From a checkpoint of a small transformer trained on Wikipedia.
Training: 317M tokens, 4833 steps.
Each number is 128 + 24 x the weight over its row's rms, rounded and kept within 0 to 255. Layers, rows and columns count from 0. The size above them is the row's rms in percent of the matrix's.

# layer 7 MLP up, 768x192, rms 0.178, rows 472-540, columns 96-143
size [105 102  96 100  94  97 102 101  98  98 111 104 113 112  98 102 102  97  95  97  97 107  94  95  96 101 104 102 104  93 102 100 101 105 108 105 102 103 104 107 101 112  98 102 103  95 100  97 105  98  98 104  99 102  96 100 103  96 104 100  95 102 100  95 101 100 100 102 101]
[[177 127 102 104 101  99 187 152  92 105 160 106 156 121 133 112 130 122  96 154 105 161  79 147 122 120  94 150 131 100 159 118 106 143 120 139  90 152 137  98 103 127 119 117 131 105 166 126]
 [149  94 165 137 117 108 172 134 109 144 127 128 122  99 122 150 138 144 133  87 138  98 136 140 126 108 129 135 189 118 104 107 113  81  98 121 178 129 118  99 156 132 127 141 101 126 136 119]
 [154 120 149 140 102 136 115 151 151 111 120 126 141 151 124 159 126 157 133 125 114  94 144 166 152 116 136 118 130 165 126 151 127 103  89 126 115  76 108  96  92 132 137 114 100 168 164 102]
 [160 126 130 123 133 132 132  91 118 124 131 127  64 150 150 136  96 125 130 147 139 122 128 119 104 141 119  58 137 119 194 176  96  95 120  99 138 106 120 158 123 139 116 135 104 144 164 110]
 [187  97 119 130 146 111 108 127 157 148 123 138  90 115 111 167 116 120 113 155 136 112 128 104 127 146 150 129 105 111 150 129  94  73 109 117 162 135 129 129 121 121 156 117 157  94 127  82]
 [ 85 125 139 140 146 128 149 144 158 148 152 138 107 103 167 128  99  88 124 124 133 117  99 139 121 148 133 130 108  88 130 181 154 120 139 116 135 157 134 101  98 193 115 106 120 146 135 120]
 [154 135 137 137 148 112 128 151 141 129 114 147 158 106 178 147 115 134  86  74 111 136 163 165 116 135 111 128 145 117 109 127 134 129 119 135 144 105 153 145 127 146 147  93 155 159 148 186]
 [144 143 129  90 154  97 138 139 134 108 130 119 147 129 146 118 102 132 152 112 101 105 113 144 134 133 157 154 117 139 163 116 115 178 145 146 136 136 142 107 149 109 158  93 147 130 115 175]
 [132 183  97 126 121 131 147 138  97 153 157  82 180 140 146 153 143 156  92 107 144 125 114 146  85 154 108  77 106 152 148 126 153 137  95 148 129 180  94  97 161 154 117 121 109 111 166  85]
 [145  77 119 131 124 136 151 138 133 130 116 161 105 101 103 139 131 150  64 143 111  99 155 137 167 153 111 121  91 101  79 129 125 101 112 132 120 127 152 148 151 113 117 123 145 136 143 117]
 [138 142 159 123 124 112 137 128 149 155 128 125 113 156 159 106 106 145 135 126 122 114 160 121 157 113 128  93 156 129 128 171 139 142 131  92 187 133 131 135 106 119 152  91  77 136 131 160]
 [100 122 124 142 115 120 131  96 114 137 104 129 128 145  75 107 103 160 125 139 154 116  83 164  86 134 132 123 107  91 135 165 107 145 128 134 134 128  99 105 112 116 176 126 169 152 135 147]
 [139 102 154 157 125 137 166 156 123 144 171 144 135 137 106  87 175 129 127 136 145 146  84 186 131  84  83 107 110 132 130 126 105  99  84 120 109 142  81 125 116 125 108  99 115 167 131 160]
 [141 134 117 111  98 131 107 133 137 182 138 185 113  86  97 149 142 138 144 129  79 150 121 164 118 149 126 131 132  84 166 137 116 145 169 116 104  85 180 107 138  92 124  98  77  91 113 119]
 [131 162 109 108  96 145 108 129 140 145 125 104 149 133 120 141 138 158 168  96 115 103 155 115 112 173 138 118 189 102 133 110 146 119 108 109  84 124 137 104 122  88 147 103  81  89 113 146]
 [112  99 155 111 122 141 133 131  82 153 120  97  68 119 152 112 135 126 157 123 143  88 156 161  90 122 168 161 124 121 106 129 107 102 112 166 154 173 133 106 139 117 146 105 157 167 119 127]
 [117 127 101 136 171 147 140 160 120 106 171  84 118 153 131 149 136 160 126 123 141 106 155 105 112 120 114  98 103 123  91 131 173 125 110  94 144 138 110 158 117 123 156 123 116  96 119 111]
 [ 93 159 155 134 136 140 119 130 121 152 163  97 108 127  78 121 105  91 113 133 117 165 115 148 142  99 152 113 155  92 102 154 167 111 135 152 108 111 160 114 152 112 136 155 112 113 123 138]
 [138  64 147 148 124 102  92 107 115 134 122 132  98 110  99  66 115 120 112 131 130 138 151 110 115 126 104 123 147 145 105 150 132 138 150 124 152 107 156  57 125 118 153 125  84 105 183 126]
 [164 130 112 107 148 129 118 150 101 167 120 103  83 102 121 129 122 104 131 113 131 130 163 127 108 145 130  76 157 117 149 105 149 140 135 142 107 106 149 160  95 118 142 161 169 129 104 138]
 [127 115 154 113 176 132  93 102 151  87 120 162 144 195 123 135 145 140 143 137 122 107 116 114 143 140 148 149  74 109 149 109 136 113 135 101 133 130 108 139 108 162 142 151  97 105 112 144]
 [145 151 132 127  83 149 121 137 177 127 112 157 145 104 112 179 125 134 173 136 116  80  66 118 100 115 141  92 160 135 122  96 121  82 162 125 144 143 116 148 123 147 146 145 132 103 135 119]
 [136 129 146 127 122 149 117 124 111 150 111 108 152 148 153 139 126 103 152 109 140 127 153 151 157 103 182 114 111  90 115 148 134  91 118  85 134 124 142  99 125 133 123 135 108 152 121 106]
 [115 116 164 127 163 122 126  99 139 130 144 122 135  93 106 159 121 121 102 147 147 166 158 120  98  83 158 109 149 128 106 139 137 138 161 113 150 136 100 102 120 103 151 102 131 132  77 127]
 [134 137 130 120  83 119 140 120 137 104 113 135  90 165 136 140 140 145 119 117 119 118 116 167 130  55 120 115 145 115 134 135  98 127 114 135 135 119 121 162 125 132 115 148 122 128 127 124]
 [120 129 132 165 139 133 141 175 114 117 115  80 132 115  95 157  57 148 115 156 102 170 145 131  87 123 173 124 104 114 109 128 166 142 143 108 121 128 125 118  77 164 138 145 108 141 125 125]
 [149 113 171 173  89 129 136  99 115 156  98 140 143 129  92 121 116  91 153 134 138 138 159 192 156 124 115 140 146  92 149 110 106 154  68 151 137 105 147 127 150 127  98  97 150 140 100 136]
 [123  88 131 136 140  80 146  94 115  52 159 109 110 148 157 137 150 125 143 112 153 125  96 124 146 104 109  77 163 135 139 152 119 122 149 104 101 167 119 143 136 121 123 124 109  87 115 120]
 [161 148  64 115 144  93 135 168 145 129 117 127 124 103 121 134 111 107  94 176 141 103 115 136 133 128 123 119 136 141 141 104 129 112 140 122  99 143 142  61 126 137 104 108 116 137 133 100]
 [138 133 146 131 158 119 141 122 156 133 104  94 134  96  78 168 174 110 121 135 129 116 146 138 125 116 151 127  94 127 112 161 161 114  81 126 121 130 132 114 130 140 157 106 108  98 154  95]
 [100 106 108 144 126 141 145 141 138 176 155 137 143 128 135 138  99 141 135 131  56 119 153  96 113 136 137 125 167 108 132  96 149 129  81 139 120 103 115 117 166 153 115 154 122 134 144 122]
 [147 121 140 112 148  82 132 161 153  97 144 141 128 120 137 152 135 131 119 126 126 164 159 159 120 161 165 181 114 120 122 112 137 145 104 113 109  82 148 153 107 108  98 127 159 134 160 131]
 [142 130 130 144 138 182 114 129 109 155 122 118  90 126 167 105 159 133 156 151 137 156 124 102 118 147 149 119  86  88 131  80 112 111 169 119 151 125 111 129 101 151 107 147 118 115 127  83]
 [104 121 130 115 103 140 171 142 103 159  92 100 150  89 143 109 124  98 120 121 119 148 112 123 100 183 132 114 147 151 182 134 149 142  94 171 147 147 142 118 213 146 132 146 113 138  91 116]
 [174 165 135 120 120 122 117 129 146 111 147 127 123 160 115 155 151 137 125  82 128 121 137 136 118 150 118 103 142 130 108 146 128 116 126 146  98 140 105 122 146  96 138 137 100  83 105 122]
 [163  81 119 142 126 135 128 133 132 164 126 118 156 118 121 144 123 113 129 154  91 111 122  99 134 133 143 142  80 154 175  88 130 190 125 109 146 133 134  94 194 128 109 136 128 125 133 128]
 [173  97 101 109 112 160 112 131  89  87 115 141  86  98 150 138 137 105 150 123 100 115 128 120 103 152 133 141  95 137 107 174 148  99 141 123 127 164 110 134 100 123 158 129 127 138 112 152]
 [122 131  69 131 167 155 129 124 134 124 108  95 163 140 110 100 133  72 110 140 128 101  93  99 175 161 121 126 169 151 125 124 142 140 117 134  90 142 114 176 122  94 115 104 138 138 153 107]
 [150 132 122 109 102 124 112 138 132 142 132  97 148 168  93 103 121 164 104 150 142 146 118 130 153 110 115  88 111 101 138 120 147 111 111 132 115 152 155 170 115 131 112 167 116 109 139 105]
 [123 115 152 144 133 104 136 101 186 120 175 146 105 140 138 122 125 131 144 132 144 125 139 113  98 118 124 110  63 102 179  77 138 146 134  92 123 101 112 165 127 138 128 138 114 132  96 174]
 [159 143  99  90  93 117 163 155 126  99 135 163 150 162 129 123 164 109 143 138 114 128 112  97 121 146 164 117 131 116 156 136 140 107 164 124 149 145 132 130 127 176 120 130  58 148  98 123]
 [111 111 177  94 108 145 153 140 189 140 136 148  92 139 132 139 120 114 144 146 126 129 146 102 116 117  97  93 178 160 135 117 140 144  84 127 184 145 103 100 101  87 148 119 151 153 114 127]
 [154 112 142 121 109  67 181 127  99 111 115 151 138 139  96 129 130 130  90 147 113 156 133 110 104 108 139  94 134 156 111 129 133 136 162 121 140 136 121  80 166 133 147 134 177  64 173 123]
 [165 129 181 118 136 126 123 130 142 154 114 137 112  86 117 119 103 135  95 179 132 153 107 174 133 129 115 162 134 143 111 128 114 108 117 135 132 150 138  98  98 121 133 124 128 119 143 136]
 [ 94 130 102 115 173 118  92 140 134 130  83 159 105 148 126 120 167 156 136 127 122 151 121 156 120  63 119  70 132 159 154 126 129 130 135 141 147 165  99 110 144 167 164 118 128 137 132 101]
 [128 171 150 111 115 124 117 131  78 140 122 122 119 133 105 144 108 114 108 122  79 129 131  86 158 151 134 138 168 146 118 120 137  94 100 116 131 144 136  90 136 101 152  91 149  96 116 117]
 [140 132  82  92 112 151 156 131 151 136  98 149 139 125 133 161 134 122 185 109 125 173  91 115 100 117 150 120 182 117 137 129 133 115 107  60 165 151 132 163  96 149 128 197 118 104 160 135]
 [133 113 114 161 111 100 123 122 175 171 152 153 140 124 137 155 141 101 128 123 153 123  94 153 116 150 152  90 168 100 119 118 130 105 126  83 137 117  85 122 130 123 131 144 144 110 146 122]
 [111 136 158 129  95  98 160 168  96 152 136  97 153  88 166  98  98 150 139 104 104 137 148 126 112  81 133  87  94 130 129 137 140 126 118 106 136 164 122 174 153 120 137 183 148 133 108 121]
 [143  94 155 105 114 131 130 137  88  87  82 129 102 171 170 121 139 113 143 124 134 116 139 145 145 119 159 165 140 104 107 128 154 135 116  88 141 109  92 153 155 127 172 111 136 117 146 168]
 [ 83 140 124 124 129 123 124 155 111 132 178 153 115 124 174 165 134 125 116 176 107 115  87 163 152 121 161 154 104 166 136 126 137 138 118  90  93 135 122 126  90 101 118 102 104 124  99 112]
 [159 142 117 141 107  96 146 105 131 127 148 104 122 123 138  69 140 123 113 134  98 101 157 119 122 111 158 131 155 107 118 126 110 115 147 189 118 104 156  91 102 149 103 167 136 134 142 127]
 [147 152 148 131  85 113 124 110 104 128  86  87 105  84 113 131 119  99 150 162 136  85 151  97 109 102  84 168 144 125 132 138 122 132 142 136 140 156 139  95 123  96 139 177 106 110 127  68]
 [123 123 118 164 160 107 157 130 127 106 140 140 160 154 140 148 108 141 164 140 112  53 155 127 110 116 142 136 150 108 165 111 159 164  89 158 121 131 134  96 115 147 158  88 103 114 106 167]
 [135 144 125 131 133 128 137 113 160 128 143 110 125 100 163 119 105 157 102 133 120 167 117 121 116 121 109  87 109 124 183 164 145  91 136 119 134 176 113 159 129 111 100 136 121 127 149 145]
 [130 127 101  85 127 135 114 101 117  98 167 128 132  85 101 123 103 156 111 147 155 135 102 126 137 127 124 119 103 172 151  86 116 119 149 141 146  98 151  72 160 135  72 163 131 131 124 129]
 [146 100 141 137 102 127 167 124 102 110 144 137  90 147 117  57 112 113 134  94 177 104 122 106  91 144 158 141 161 103 109 112 149 148 133 144 165 114 137 135 139  74 117 121 137  85  77 110]
 [144 136 150 123 103 114 123 129  89 147 100 119 114 105 160 175 156 129 124 162 137 166 129 160 168 109 118 128 103 111  86 131 102  94 134 166 136 116 187  95  99 118  99 115 129 140 136 104]
 [106 116 121 136 113 105 138 175 141 139 130 152 109 119 146 153 125 166  76  97  87 154 110  84 141  86 137 107 118 155 138 131 130 124 138 126 100 111 119 128 178 116 122 157  77 166 149  94]
 [147 129 116 133 127 132 118 139 133 108 114 144  88 154 155  95 124  92 154  90 123 136 123 108 116 128 122 122 184 151 134 147 123 161 115 145 120 111 103 154 110 159 132 128 158  65 107 118]
 [122 101 104 166 109 145 142 124 118  97 126 151 157 112  89  77 135 112 120 175 139 148 162 124 136  94 151 118 107 125 144 110  53 134 138 135 154 110 155 110 103 111 112 150 151  87 189 129]
 [120 132 113 153 110 117 147 108 104 161 124 118 136 115 162 153 130 109 113 166 134 182 103 122 112 147 109  75 174 112 114  98 106  88 147  96 134 162 136  91 156 104 122 155 132 101 108 175]
 [140  93  88 121 140 121 139 103  75 106 128 132 119  78 166 137  95 125 138  93 125 154 135  91 106 124 143 133 160 149 135  83  93  82 131 122 120 123 127 145 139  95 133 132 139 122 142 150]
 [123 115  75 114 140 138 117 132 131 129 134 105 122 123 162 118  95 143 116 147 120 135 138 117 137 145 143 142 126 113 155 110  95 115 109 111 124 105 191 149 126  83 151 110 134 119 134 145]
 [131 153 143 138 185 127 116 132 131 149 106 122  78 144 102 102 161 156 114 138  96 133 104  99 132 110 157 119 112 161 134 165 137 120 135 120 153 105 130 150 168 128  91 132 137  92 108 148]
 [136 157 122 198 120 165 121 130 167 186 125 129 105 110  97 160 117  99 111 125 119  74 135 111 127 144 111 129 163  86 112 132 109 131 121 152 150 116 139 110 129 117 145 134 101 120 135 143]
 [ 99 190 131 139 127 151 165 148 105 102 140 136  86 134 129 118  48 110 152 152 120 112 117 122 117 165 106 142 139 155 153  93 166  99 105 108 135 127  71 139 120 157 169 113 116 164 146 139]
 [103 126 117 133 100 126  99 116 133 146 154 106 117 107 152 168 137 120 131 129 114  97 143 129  89 139 108 101 172 154 164  89 170 158  78 134 139 132 132 112 167 153 137 108 126 140 117 149]
 [142 147 117  75 108 130  97 193 130 104 111 109 129 120 106  68 126  97  92 151 121 147 124 139 145 148  86 145 151 125 143 146 135 159  82 133 105 138  92 112 126 173 119 164  93 116 105 122]]
# layer 7 MLP down (transposed), 768x192, rms 0.15, rows 472-540, columns 96-143
size [110 101  91 101  91  90  96 101 100 106 109 103 120 120  95 106  99 100 101  95  96 105  90  97  94  98 102 102 104  99 104  99 108 108 119  98  99 108 102 106  94 112  97  99 101  96  97  95 106  96 103 101  98 101  95 105 101  93 107 104  95 100 102  97 108  94  94 108 100]
[[143 107 121 121  87 141 152 160 179 142 152 171 109 137 148 133 114  99 129 137 144 129 103 133  85 144 159 166 106 139 124 140 162 103 118 109 175 128  77 109 127 149 106 148 142 118 142 151]
 [130 103 123 150  87 126 149 155 110 134 141 172 128 133 136 110  86 114 146 153 164 127 139 127  86 133 132 162 123  86 128 122 132 126 133 143 129 109 195 148 140 118 148 132 118 130 111 134]
 [100 124  92 121 133 115 122 111 128 145 126 120 124 145 152 122  96 130 133 180 147 149 111 117 117 164 149 137 125  85 176 134 119 151 100 127 106 146  99 138 116 147 158 156 101 128 148 126]
 [ 96 160 126 107 108 153 131 125 115 187 104 124 129 151 128  96 132 152 102 137  78 161 137 124 110 103 125 148 165 121 120 136 121 135 119 118  77 146 141 128 155  78 131 115 136 115  74 151]
 [ 63 154 126 150 148  95 147 115 104 133 127 143 126 123 147 123  95  93 132 114 124 140 107  84 115 157 150 132 115 157 130 112 189 150 101 112  95  96 136  94 140  90 124 148 110 131 114 112]
 [138 127 112 112 128  97  94 119  88 116 106 138 119 147 121 118 117 130 132 132 153 147 169 107  77 118 170 104  97 150 107 141  79 141  88  99 160 142 166 132 162  95 121 103 126 125 145 147]
 [ 93 174 149 135 124  84 164 128 138 127  79  88  97 150 104  93 152 132 166 134 125 127  86 105 111 143 112 144 143  95 132  89 111 110 142 113 150 131 156 130 122 147 120 184 158 125 100 141]
 [119 130  93 125 106 128 142 103  75  97 134 128 172 142 145  87 175 140 150 162 100 138 139 138 166 111 156 124 129  89 107 155 135 121 171  98 120 131 151  64 171 180 144 121 141 128 118 147]
 [113 123 116 134 151 130 119 133 126 131 109 149 134  58 170 142 100  95 164 143 151 120  92 119 166 137 149 139 140 101 133  85 119  94 149 154  88 110 121 145  75 146 131 173  80 130 110 119]
 [ 84 160 147  99 148 130  94 186  92 125  99 162 167 114 129 107 130 130 134 142 130  86 123 150 131 108 120  83 102 129 102 100 140 144 136 143 110 150 111  86 163 111 144 121 141  77 127 153]
 [116 101 133 123 108 137 149 141 158 160 110 121 100 153 135  55 153 123  94  99 134 161 113 107 133 143 151 140 195 111 133 112 140  85 103 143 142 120  95 146 100 161 113 130 136 136 144 110]
 [143 142 138 122  81 154 127 121 125 118 145 162 157 127 107 116 110 109 107 131  88 140 129 114 145 111 105 157 138 126 103 100 109 115 139 130 175 108 102 130  94 126 102 138 129 163 151 113]
 [127 124 148 144 188 111 128 169  87 136 132 134 126 120 117 155 120 136 126 142 156 201 187 116 105 140 135 139 107 132 134 126 172 110 107 120 168 133 130 135 157 117 149 143 162 118 146 121]
 [146  87 119 122 112 127 131 140 147 170 132 146 106 142 130 135 115 137  68 134 112 121 139 195  63 124 122 163 153 107 134  95 122 116 155 134 155 108 163 126 130 141 168 140 146 133 131 156]
 [130 133 189 138 151 134 105 152 139 139 123 148 114 126 141  96 105 100 108 143 179 145 130 119 156 152 163 118 121 112 155 157 115 110  77 156 174 123 122 104 119 156 112 121 139 173  98  85]
 [126 136 147  98 116  83 120 137 170 122 134 127 106 118 121 162 179 113  76 115 138 151 123  97 107 153 149  97 148 112 126  86 132 153 111 153 113 125 119 139 137 136  93 114 136  82 122 156]
 [102  92 148 109 138 113 106 132 128 128 117 122 122 126 113  71  96 104 130 200  78 141 131 141 126 135 140  97  87  93 144 115 148 137 164  99 121 139  99 120 131 125 140 151 115 131 134 143]
 [133  81 125 122 141 114 119 110 126 129 146 133 124 141 170 161 139 163 108 120 135  59  97 145 136 138 188 132 109 142 129 137 114 126 141  93 102 146 124 137 134  93 111  93 147 139 129 109]
 [115 133  97  91  82 131 147 152 108 136 191 113 132 158 110 177 121 150 158 129 135 143 137 115 119 132 120 133 119 112 133 122 122 122 179 106 128 117  76 141 137 114 146 132 166 153  98 125]
 [ 89 130 146 129  95 100 149 140 146 145 148 168 136 117 142 143 172 132 138 176 115 142  71 110  87 135 171 142 114 129 110 145  99 146 164 126 143 115 124 114 162 133 121 120 151 100  93 133]
 [102 104 144 157 161 122 196 121 134 103 192 139 187  98 141 141 112 142 122 106 128  95 122 118 134 106 111 115  94 149 168 121 139 135 115 171  90 123 129 141 113 104 109  90 122 128 129 126]
 [151 139 118 148 154 113 129 103 125 155 157 152 111 153 112 104 104 122 141 119 136 128 145 115 132 152 118  88 133 158 143 134 165  71 124  97 138 136 141 174 141 113 126 142 147  69 127 131]
 [169 128 125 143 142 147  93 156  98 117 124 132 133 168 119 124 153 162 106 113 112 165 135 142 193 122 117  58 117 138 125 117  85 142 129 131 101 126  81 119 143 111 145 150 140 129 141 145]
 [142  76 115 131 135 147 115 110 108 127  96 123 116 134 120 134 182 119  86 115 113 147 125  98 141 169  99 133 138 129  95 181  97 133  97 137 100 110 182 107 161 145 121 115 163  87 138  99]
 [138  72 130  95 126 138 132 149 115 134  67  92 134 182 145 189  98 112  74 111 156 131 144 122 162 162 145 121 130 146 106 117 142 128 131 135 147 135 111 130 139 117 122 109 152 127 136 152]
 [ 82  89 144 111 112 134 112 126 116 126 139 120 158  94 172  82 131 132 142 131 153  95 113 157 129 123  67 141 116 123 151 141 127 114 172 151  89 139 122 133 172 124 146  84 111 133  97 161]
 [113 137 136 114 132 138 122 113 139 129 164 142 148 150 149 106 100 154 115  74  92 168 146 121 162 111 156 117 103 136  98 107 151 141 134 155 152 163 148 156 119 115 153 139 144 129 122  78]
 [162 130 109 124 106 168 126  77 128 126 150 134 140 152  87 137 138 175  92 110  87 123 130 123 139 100 102 136 169  62 125 163 144 180 131 122 113 111 155 105 121 165 146  98  92 112  82 153]
 [ 92 148 147  94 115 149 132 102 151 143 129  84 125 105  99 135 106 124 145  90 104 139 106 164 107 117 150 129  94 121 137 139 101 124 142 144 143 131 122 127 111 149 122  95 119 153 126 120]
 [156 147  95 140 116 102 115 127  62 119 136 109  90 143 170 134  97 138 125 139 143  92 132 120 127 145 101 120 132 126 131 118 144 164 187  90 154 150 129 124 111 124 153 158 158 138  73 132]
 [140 121 104 101 159  97 125 121 116  98 108 138 143 104 124 115 155 128 173 123 143  99 123 134 133  85 174 122 117 120 162 117  94 128 123 113 172  91 145 156  81 123 135 141 114 123 109  95]
 [133 134 108 160 124 162  87 141 126 143 112 108 156  98 139 107 135 138  99 108 139 112 114 111 132 115 150  92 120 104 158 138 150  78 134  82 151 128 116 163 159 138 205 149  74 121 137 146]
 [173 131 110 156 165 138 141 137 103 119 118 112 148 119 113  96 113 108 131 132 144 105 116 133 141 126 113 123 114 128 121 134 159 117 125 131 185 142 140 141  64 147 128 199 126 116 133 149]
 [124 148 123 161 138 118 111 153 119 101 152 121 147 118  94 109 111 110 124 151  93 160 109 139 126 131 159 129 167 116 128 138  93 132 149 155 130 127 116 146 132 145  54 139 130 110 120 105]
 [127 144 120 152 124 149 117 133 129 176 142 121 122 135 108 101 110 139 134 189 142 147  89 161 134 117 166  93 137 165 154 158 138 148  94 120 126 156 109 113 120 105 149  96 131 123 118 153]
 [ 89 126 137 136 137  57  96 147 149 155 134 155  57 134  86 159  91 138 126 164  85 157 134 141 108 170 146 129 126 150 174 130 124 113 139 187 151  97 112 116 144 137  89  97 147 159 142 109]
 [ 88 130 109 118  82 115 139 136 148 179 146 162 118 173 139  95 112 124 137  99 123 153 151 137 108 114 132 117 119 111  98 108 130 155 195 155 125 114 115 125 119 104 104 150 122 125 146  83]
 [ 92 108 100 143 125 121 135 147 121 130 102 131  89 112 121 114 125 100 141 149 145 149 126 125 102  75 110  86 116 106 106 127 135 135 111 139 168 100 169 116 156 125 129 125 128 124 139 112]
 [112 119 149 142 136 109  41 114 147 167 103 127 112 144  98 159 124 144 120 154 120 151 145 117 133  88 129 160  97 147 129 157 126 101  86 146 168 113  86 124 110  91  98 104 146  99 136 120]
 [ 70 126 132 140 108 113 132 161 120 152 154 148 132 159 104 135 137 137 124 102  76 189 126 119 153 121 132 130  96 118 121 121 144 101 148 118 120 112 142  97 154  79  95 144 128 104 114 119]
 [103 112 143 125 119 152 103 185  89  78 137  73 125 119 182 113 132 145 133 123 136 193  85 144 136 139  94 130 107 108 111 125 127 107 145 106  83 136 131 153 145 158  96 136 171 112 101 177]
 [152 133 151 117 125 152 169 104 137 105 138 147 127 156 127 116 111 121 132 128 132 154 101 121 163 129 150 129 142 160 190 116 117 142 125 145 142 159 128 124 107 100 130 103 127 148  85  85]
 [104 143 143 142 162 135 104 134 173 140 166 118  94 113 116 121 181 117 142 116 112  91 120 142 117 141 166 137 131  92  78 115 141 147 152 126 119  89  94 146 149 163 109 106 113 122 141 150]
 [121 118 146  96 132  80  77 158 131 172 144  86  90 142  90 122 137 123 103 114 126 114 141 142 150 138 187 113 126  90 109 123 106 136 171 120 142 116  76 117 116 134 128 158 115 136 160 105]
 [173  98 166 112 107  85 153 115 149 180 173 139 124 154 124 141 143 132  90  99  89 107 115  92 135 136 127 141 142 159 108 142 136 168 100 129 108 136 111 144 105 147 121 154 194 133 126 138]
 [129 100 135 144  99 156 131 127 147 128 156 121 174 121 150 126 103 111 136 123 163 115 129 133  89  87 122 143 113 134 131 140  98 126 157 158 123 101 142 109 158 131 122 119 147 156 153 143]
 [ 96 142  83 146 124 112 147 105 117 104  95 104 143 167 127 105 135  91 133 125 101  84 167 130 138  90 113 102  93 104 114 134 129 140 163 156 139 142 145 113 137 142  93 140 152 147 137  78]
 [152  97 123 142 116 143  75 120 128  82 116 107 113 114 127 155 129 132  99  86  93 111 107 119 148 146 147 141  88  73 119 141 113 137 154 112 145 109 169 181 163 128 134  80  86 120 102 121]
 [141 147 137 146 104 157 126 131 129 136  88 121  93  98 113  68 134 145 142 192 117 130 157 138  96  99 124  96 166 120 141 147 112  74 114 141 103 132 162 128 138 162 122 128 139 116 124 140]
 [117 153 127 149 113 148 146 134 143  98 151  81 111  86  88 127 114 178 127  98 138 130 123 118 146 138 106  98 156 145 119 133 127 147 136 115 117 112 192 159  65 142  76  87 165 118 125  98]
 [155 102 132 128 122  95 185 120 114 184 131 157 127 129  86 106  92 144 135 128 144  94 113 158  91 112 121 137 161 130 117 139 151 104  84 132 151 102 151 156 114 121 124 126 132 138 101  93]
 [104 148 136 143 162 148 111 151 152 118  80 124 126 133 147 161 139 134 109 114 127 128 143 129  94 105 152 141 117 151 117 112 112 118  98 123 118 140 138 108 118 155 158 133 180 106 124 120]
 [167 140 106 114 130 140 145 125 139 140 161 134 182 105 101 171 141 145 111 122 133 118 121 116 165 112  81  86 137  97 131 118 175 116  85 113 140 107 141 106 170 119 163 139  94 136 134 153]
 [120 134 140 131 104 149  83 124  80 150 140 124 157 140  95  90 148  96 116 125 124 135  87 129  48 129  91 108 147 132 160 144 107 132 140 123 141 126 127 164 131 122 143 133 141 121 139 136]
 [132 164 115 112 206  89 144 136 110 165 119 133 140 164 149 134 197 165 127 141 126 169  97 134 148 123 140 117 123 116 131 151 112 110 138 145 160 123 145 139 123 128 126 156 147 149 154 102]
 [145  95 126  96 126 137 156 147 124 143  94 126 131 147 121 135 139 127 131 112 103 114 140 122 125 126 159 140 108 137 103 163  96 133 129 127 105  93 124 201  90  89 141 112 123 125  89 160]
 [127 154 109 139 124 120 145 167 156 136 160  84 112 133 103 130 128 156  77  79 126 120 109  93 107 173 148 107 102 139  93 127 109 110 106 114 104 162 145 150 163 102 136 143 178 104 145 156]
 [104 102 104 135 139 159 180 109 174 128 134 146 118 147 121 102 137 136 114 100 114  99 128  87 136 128 134 154 151 135 155 171  97 124 135 123 121  90 112 123 134 133 151 181 138 107 128 105]
 [113 181  94 162 117 132 136 104 122 107  96 162 137 105 135 107 143 133 156 113 109 118 153 142 124 138 122 165 115 132 145 119 127  98 140 152 131 135 122  97  96  85 114 154 126 120 146 108]
 [142 140 116 126 134 112 119 135 136 128 134 120 158 141 137 163 115 134 115 161 109 122  92  85  99 125 103 105 122 126  79 133 137 141 110 114 114 135 143 139 137 132 137 152 123 121 132 110]
 [ 87 121 151 116 124 106 110 180 126 123 138 145 134 163 143 117  68 130 170 114 123 124 168 116 152 131 116  87 152 162 119 156 169 106 110 148 118 126 137  79 103 150  86 149 113 135 104 118]
 [123 118 119 125 108 143 118 127 158 151 143 151 128 128 115 151 144 154 113 145 120 153 173 140  90 153 162 151 161 143 125 135 141 121 119 125  89  82 118  65 135 113 142 110 129 112  81 131]
 [ 93 144 111 158 124  99 118 155 104 116 111 103 134 160 129 113 114 147 169 207  88 138 174 142 123 183 131 153 105 140 143 121 140 120 135 132 137  83 144 112 145  86 160  77 106  98 122 118]
 [139 115 117 112 151 111 153 138  99 130 126  96 156 132 100  87 129 116 156 157 154 153 141 140 129 145 171  87 137  97 134  96 148 160 119 161 151 117 159 160 137 120 120 162 124 130 127  79]
 [107  84 114 135 109 185 119 156 142 163 147 139 159 129 122 132 126 116 142 134  97 121 108 155  87 126 123 124 130 108 178 108 138 131 119 141 116 144 125 104 153 166 148 166 138 152  92  84]
 [126  92 145  84 157 145 160 108 137 118 139 148 136 124 123 169 151 141 149 154  90 146 145 102 106 124 114 112 128 163 182 101 109 134 130 131 128 148 147 147  96 166 125  96  63 106 139 165]
 [146 126 109 110 168 129 145 125 131 110 112 122 143 146 100 125 138 131 115 120 140  85 173 116  88 123 113  97 109  98 164 131 127 119 144 106 118 107 146 120 121 153 128 144 137 112 149  98]
 [110 109 130 127 168 128 140  83 148 145  91 100 118 119  79 123 124 174 139 101 161  92 127 144 122 126 157 144 151 134 165 133 128  92 136 110 145 124 115 136 139 106 116 111 104 148 162 136]
 [135 113 132 156 142 145 106 121  95 131 160 156 137 140 151 205 135 102 101  97 104 133 102 155 163  96 124  99 134 172 103 137 129  95 161 130 157 153 134 121 126 116 120 101 168 150 156 127]]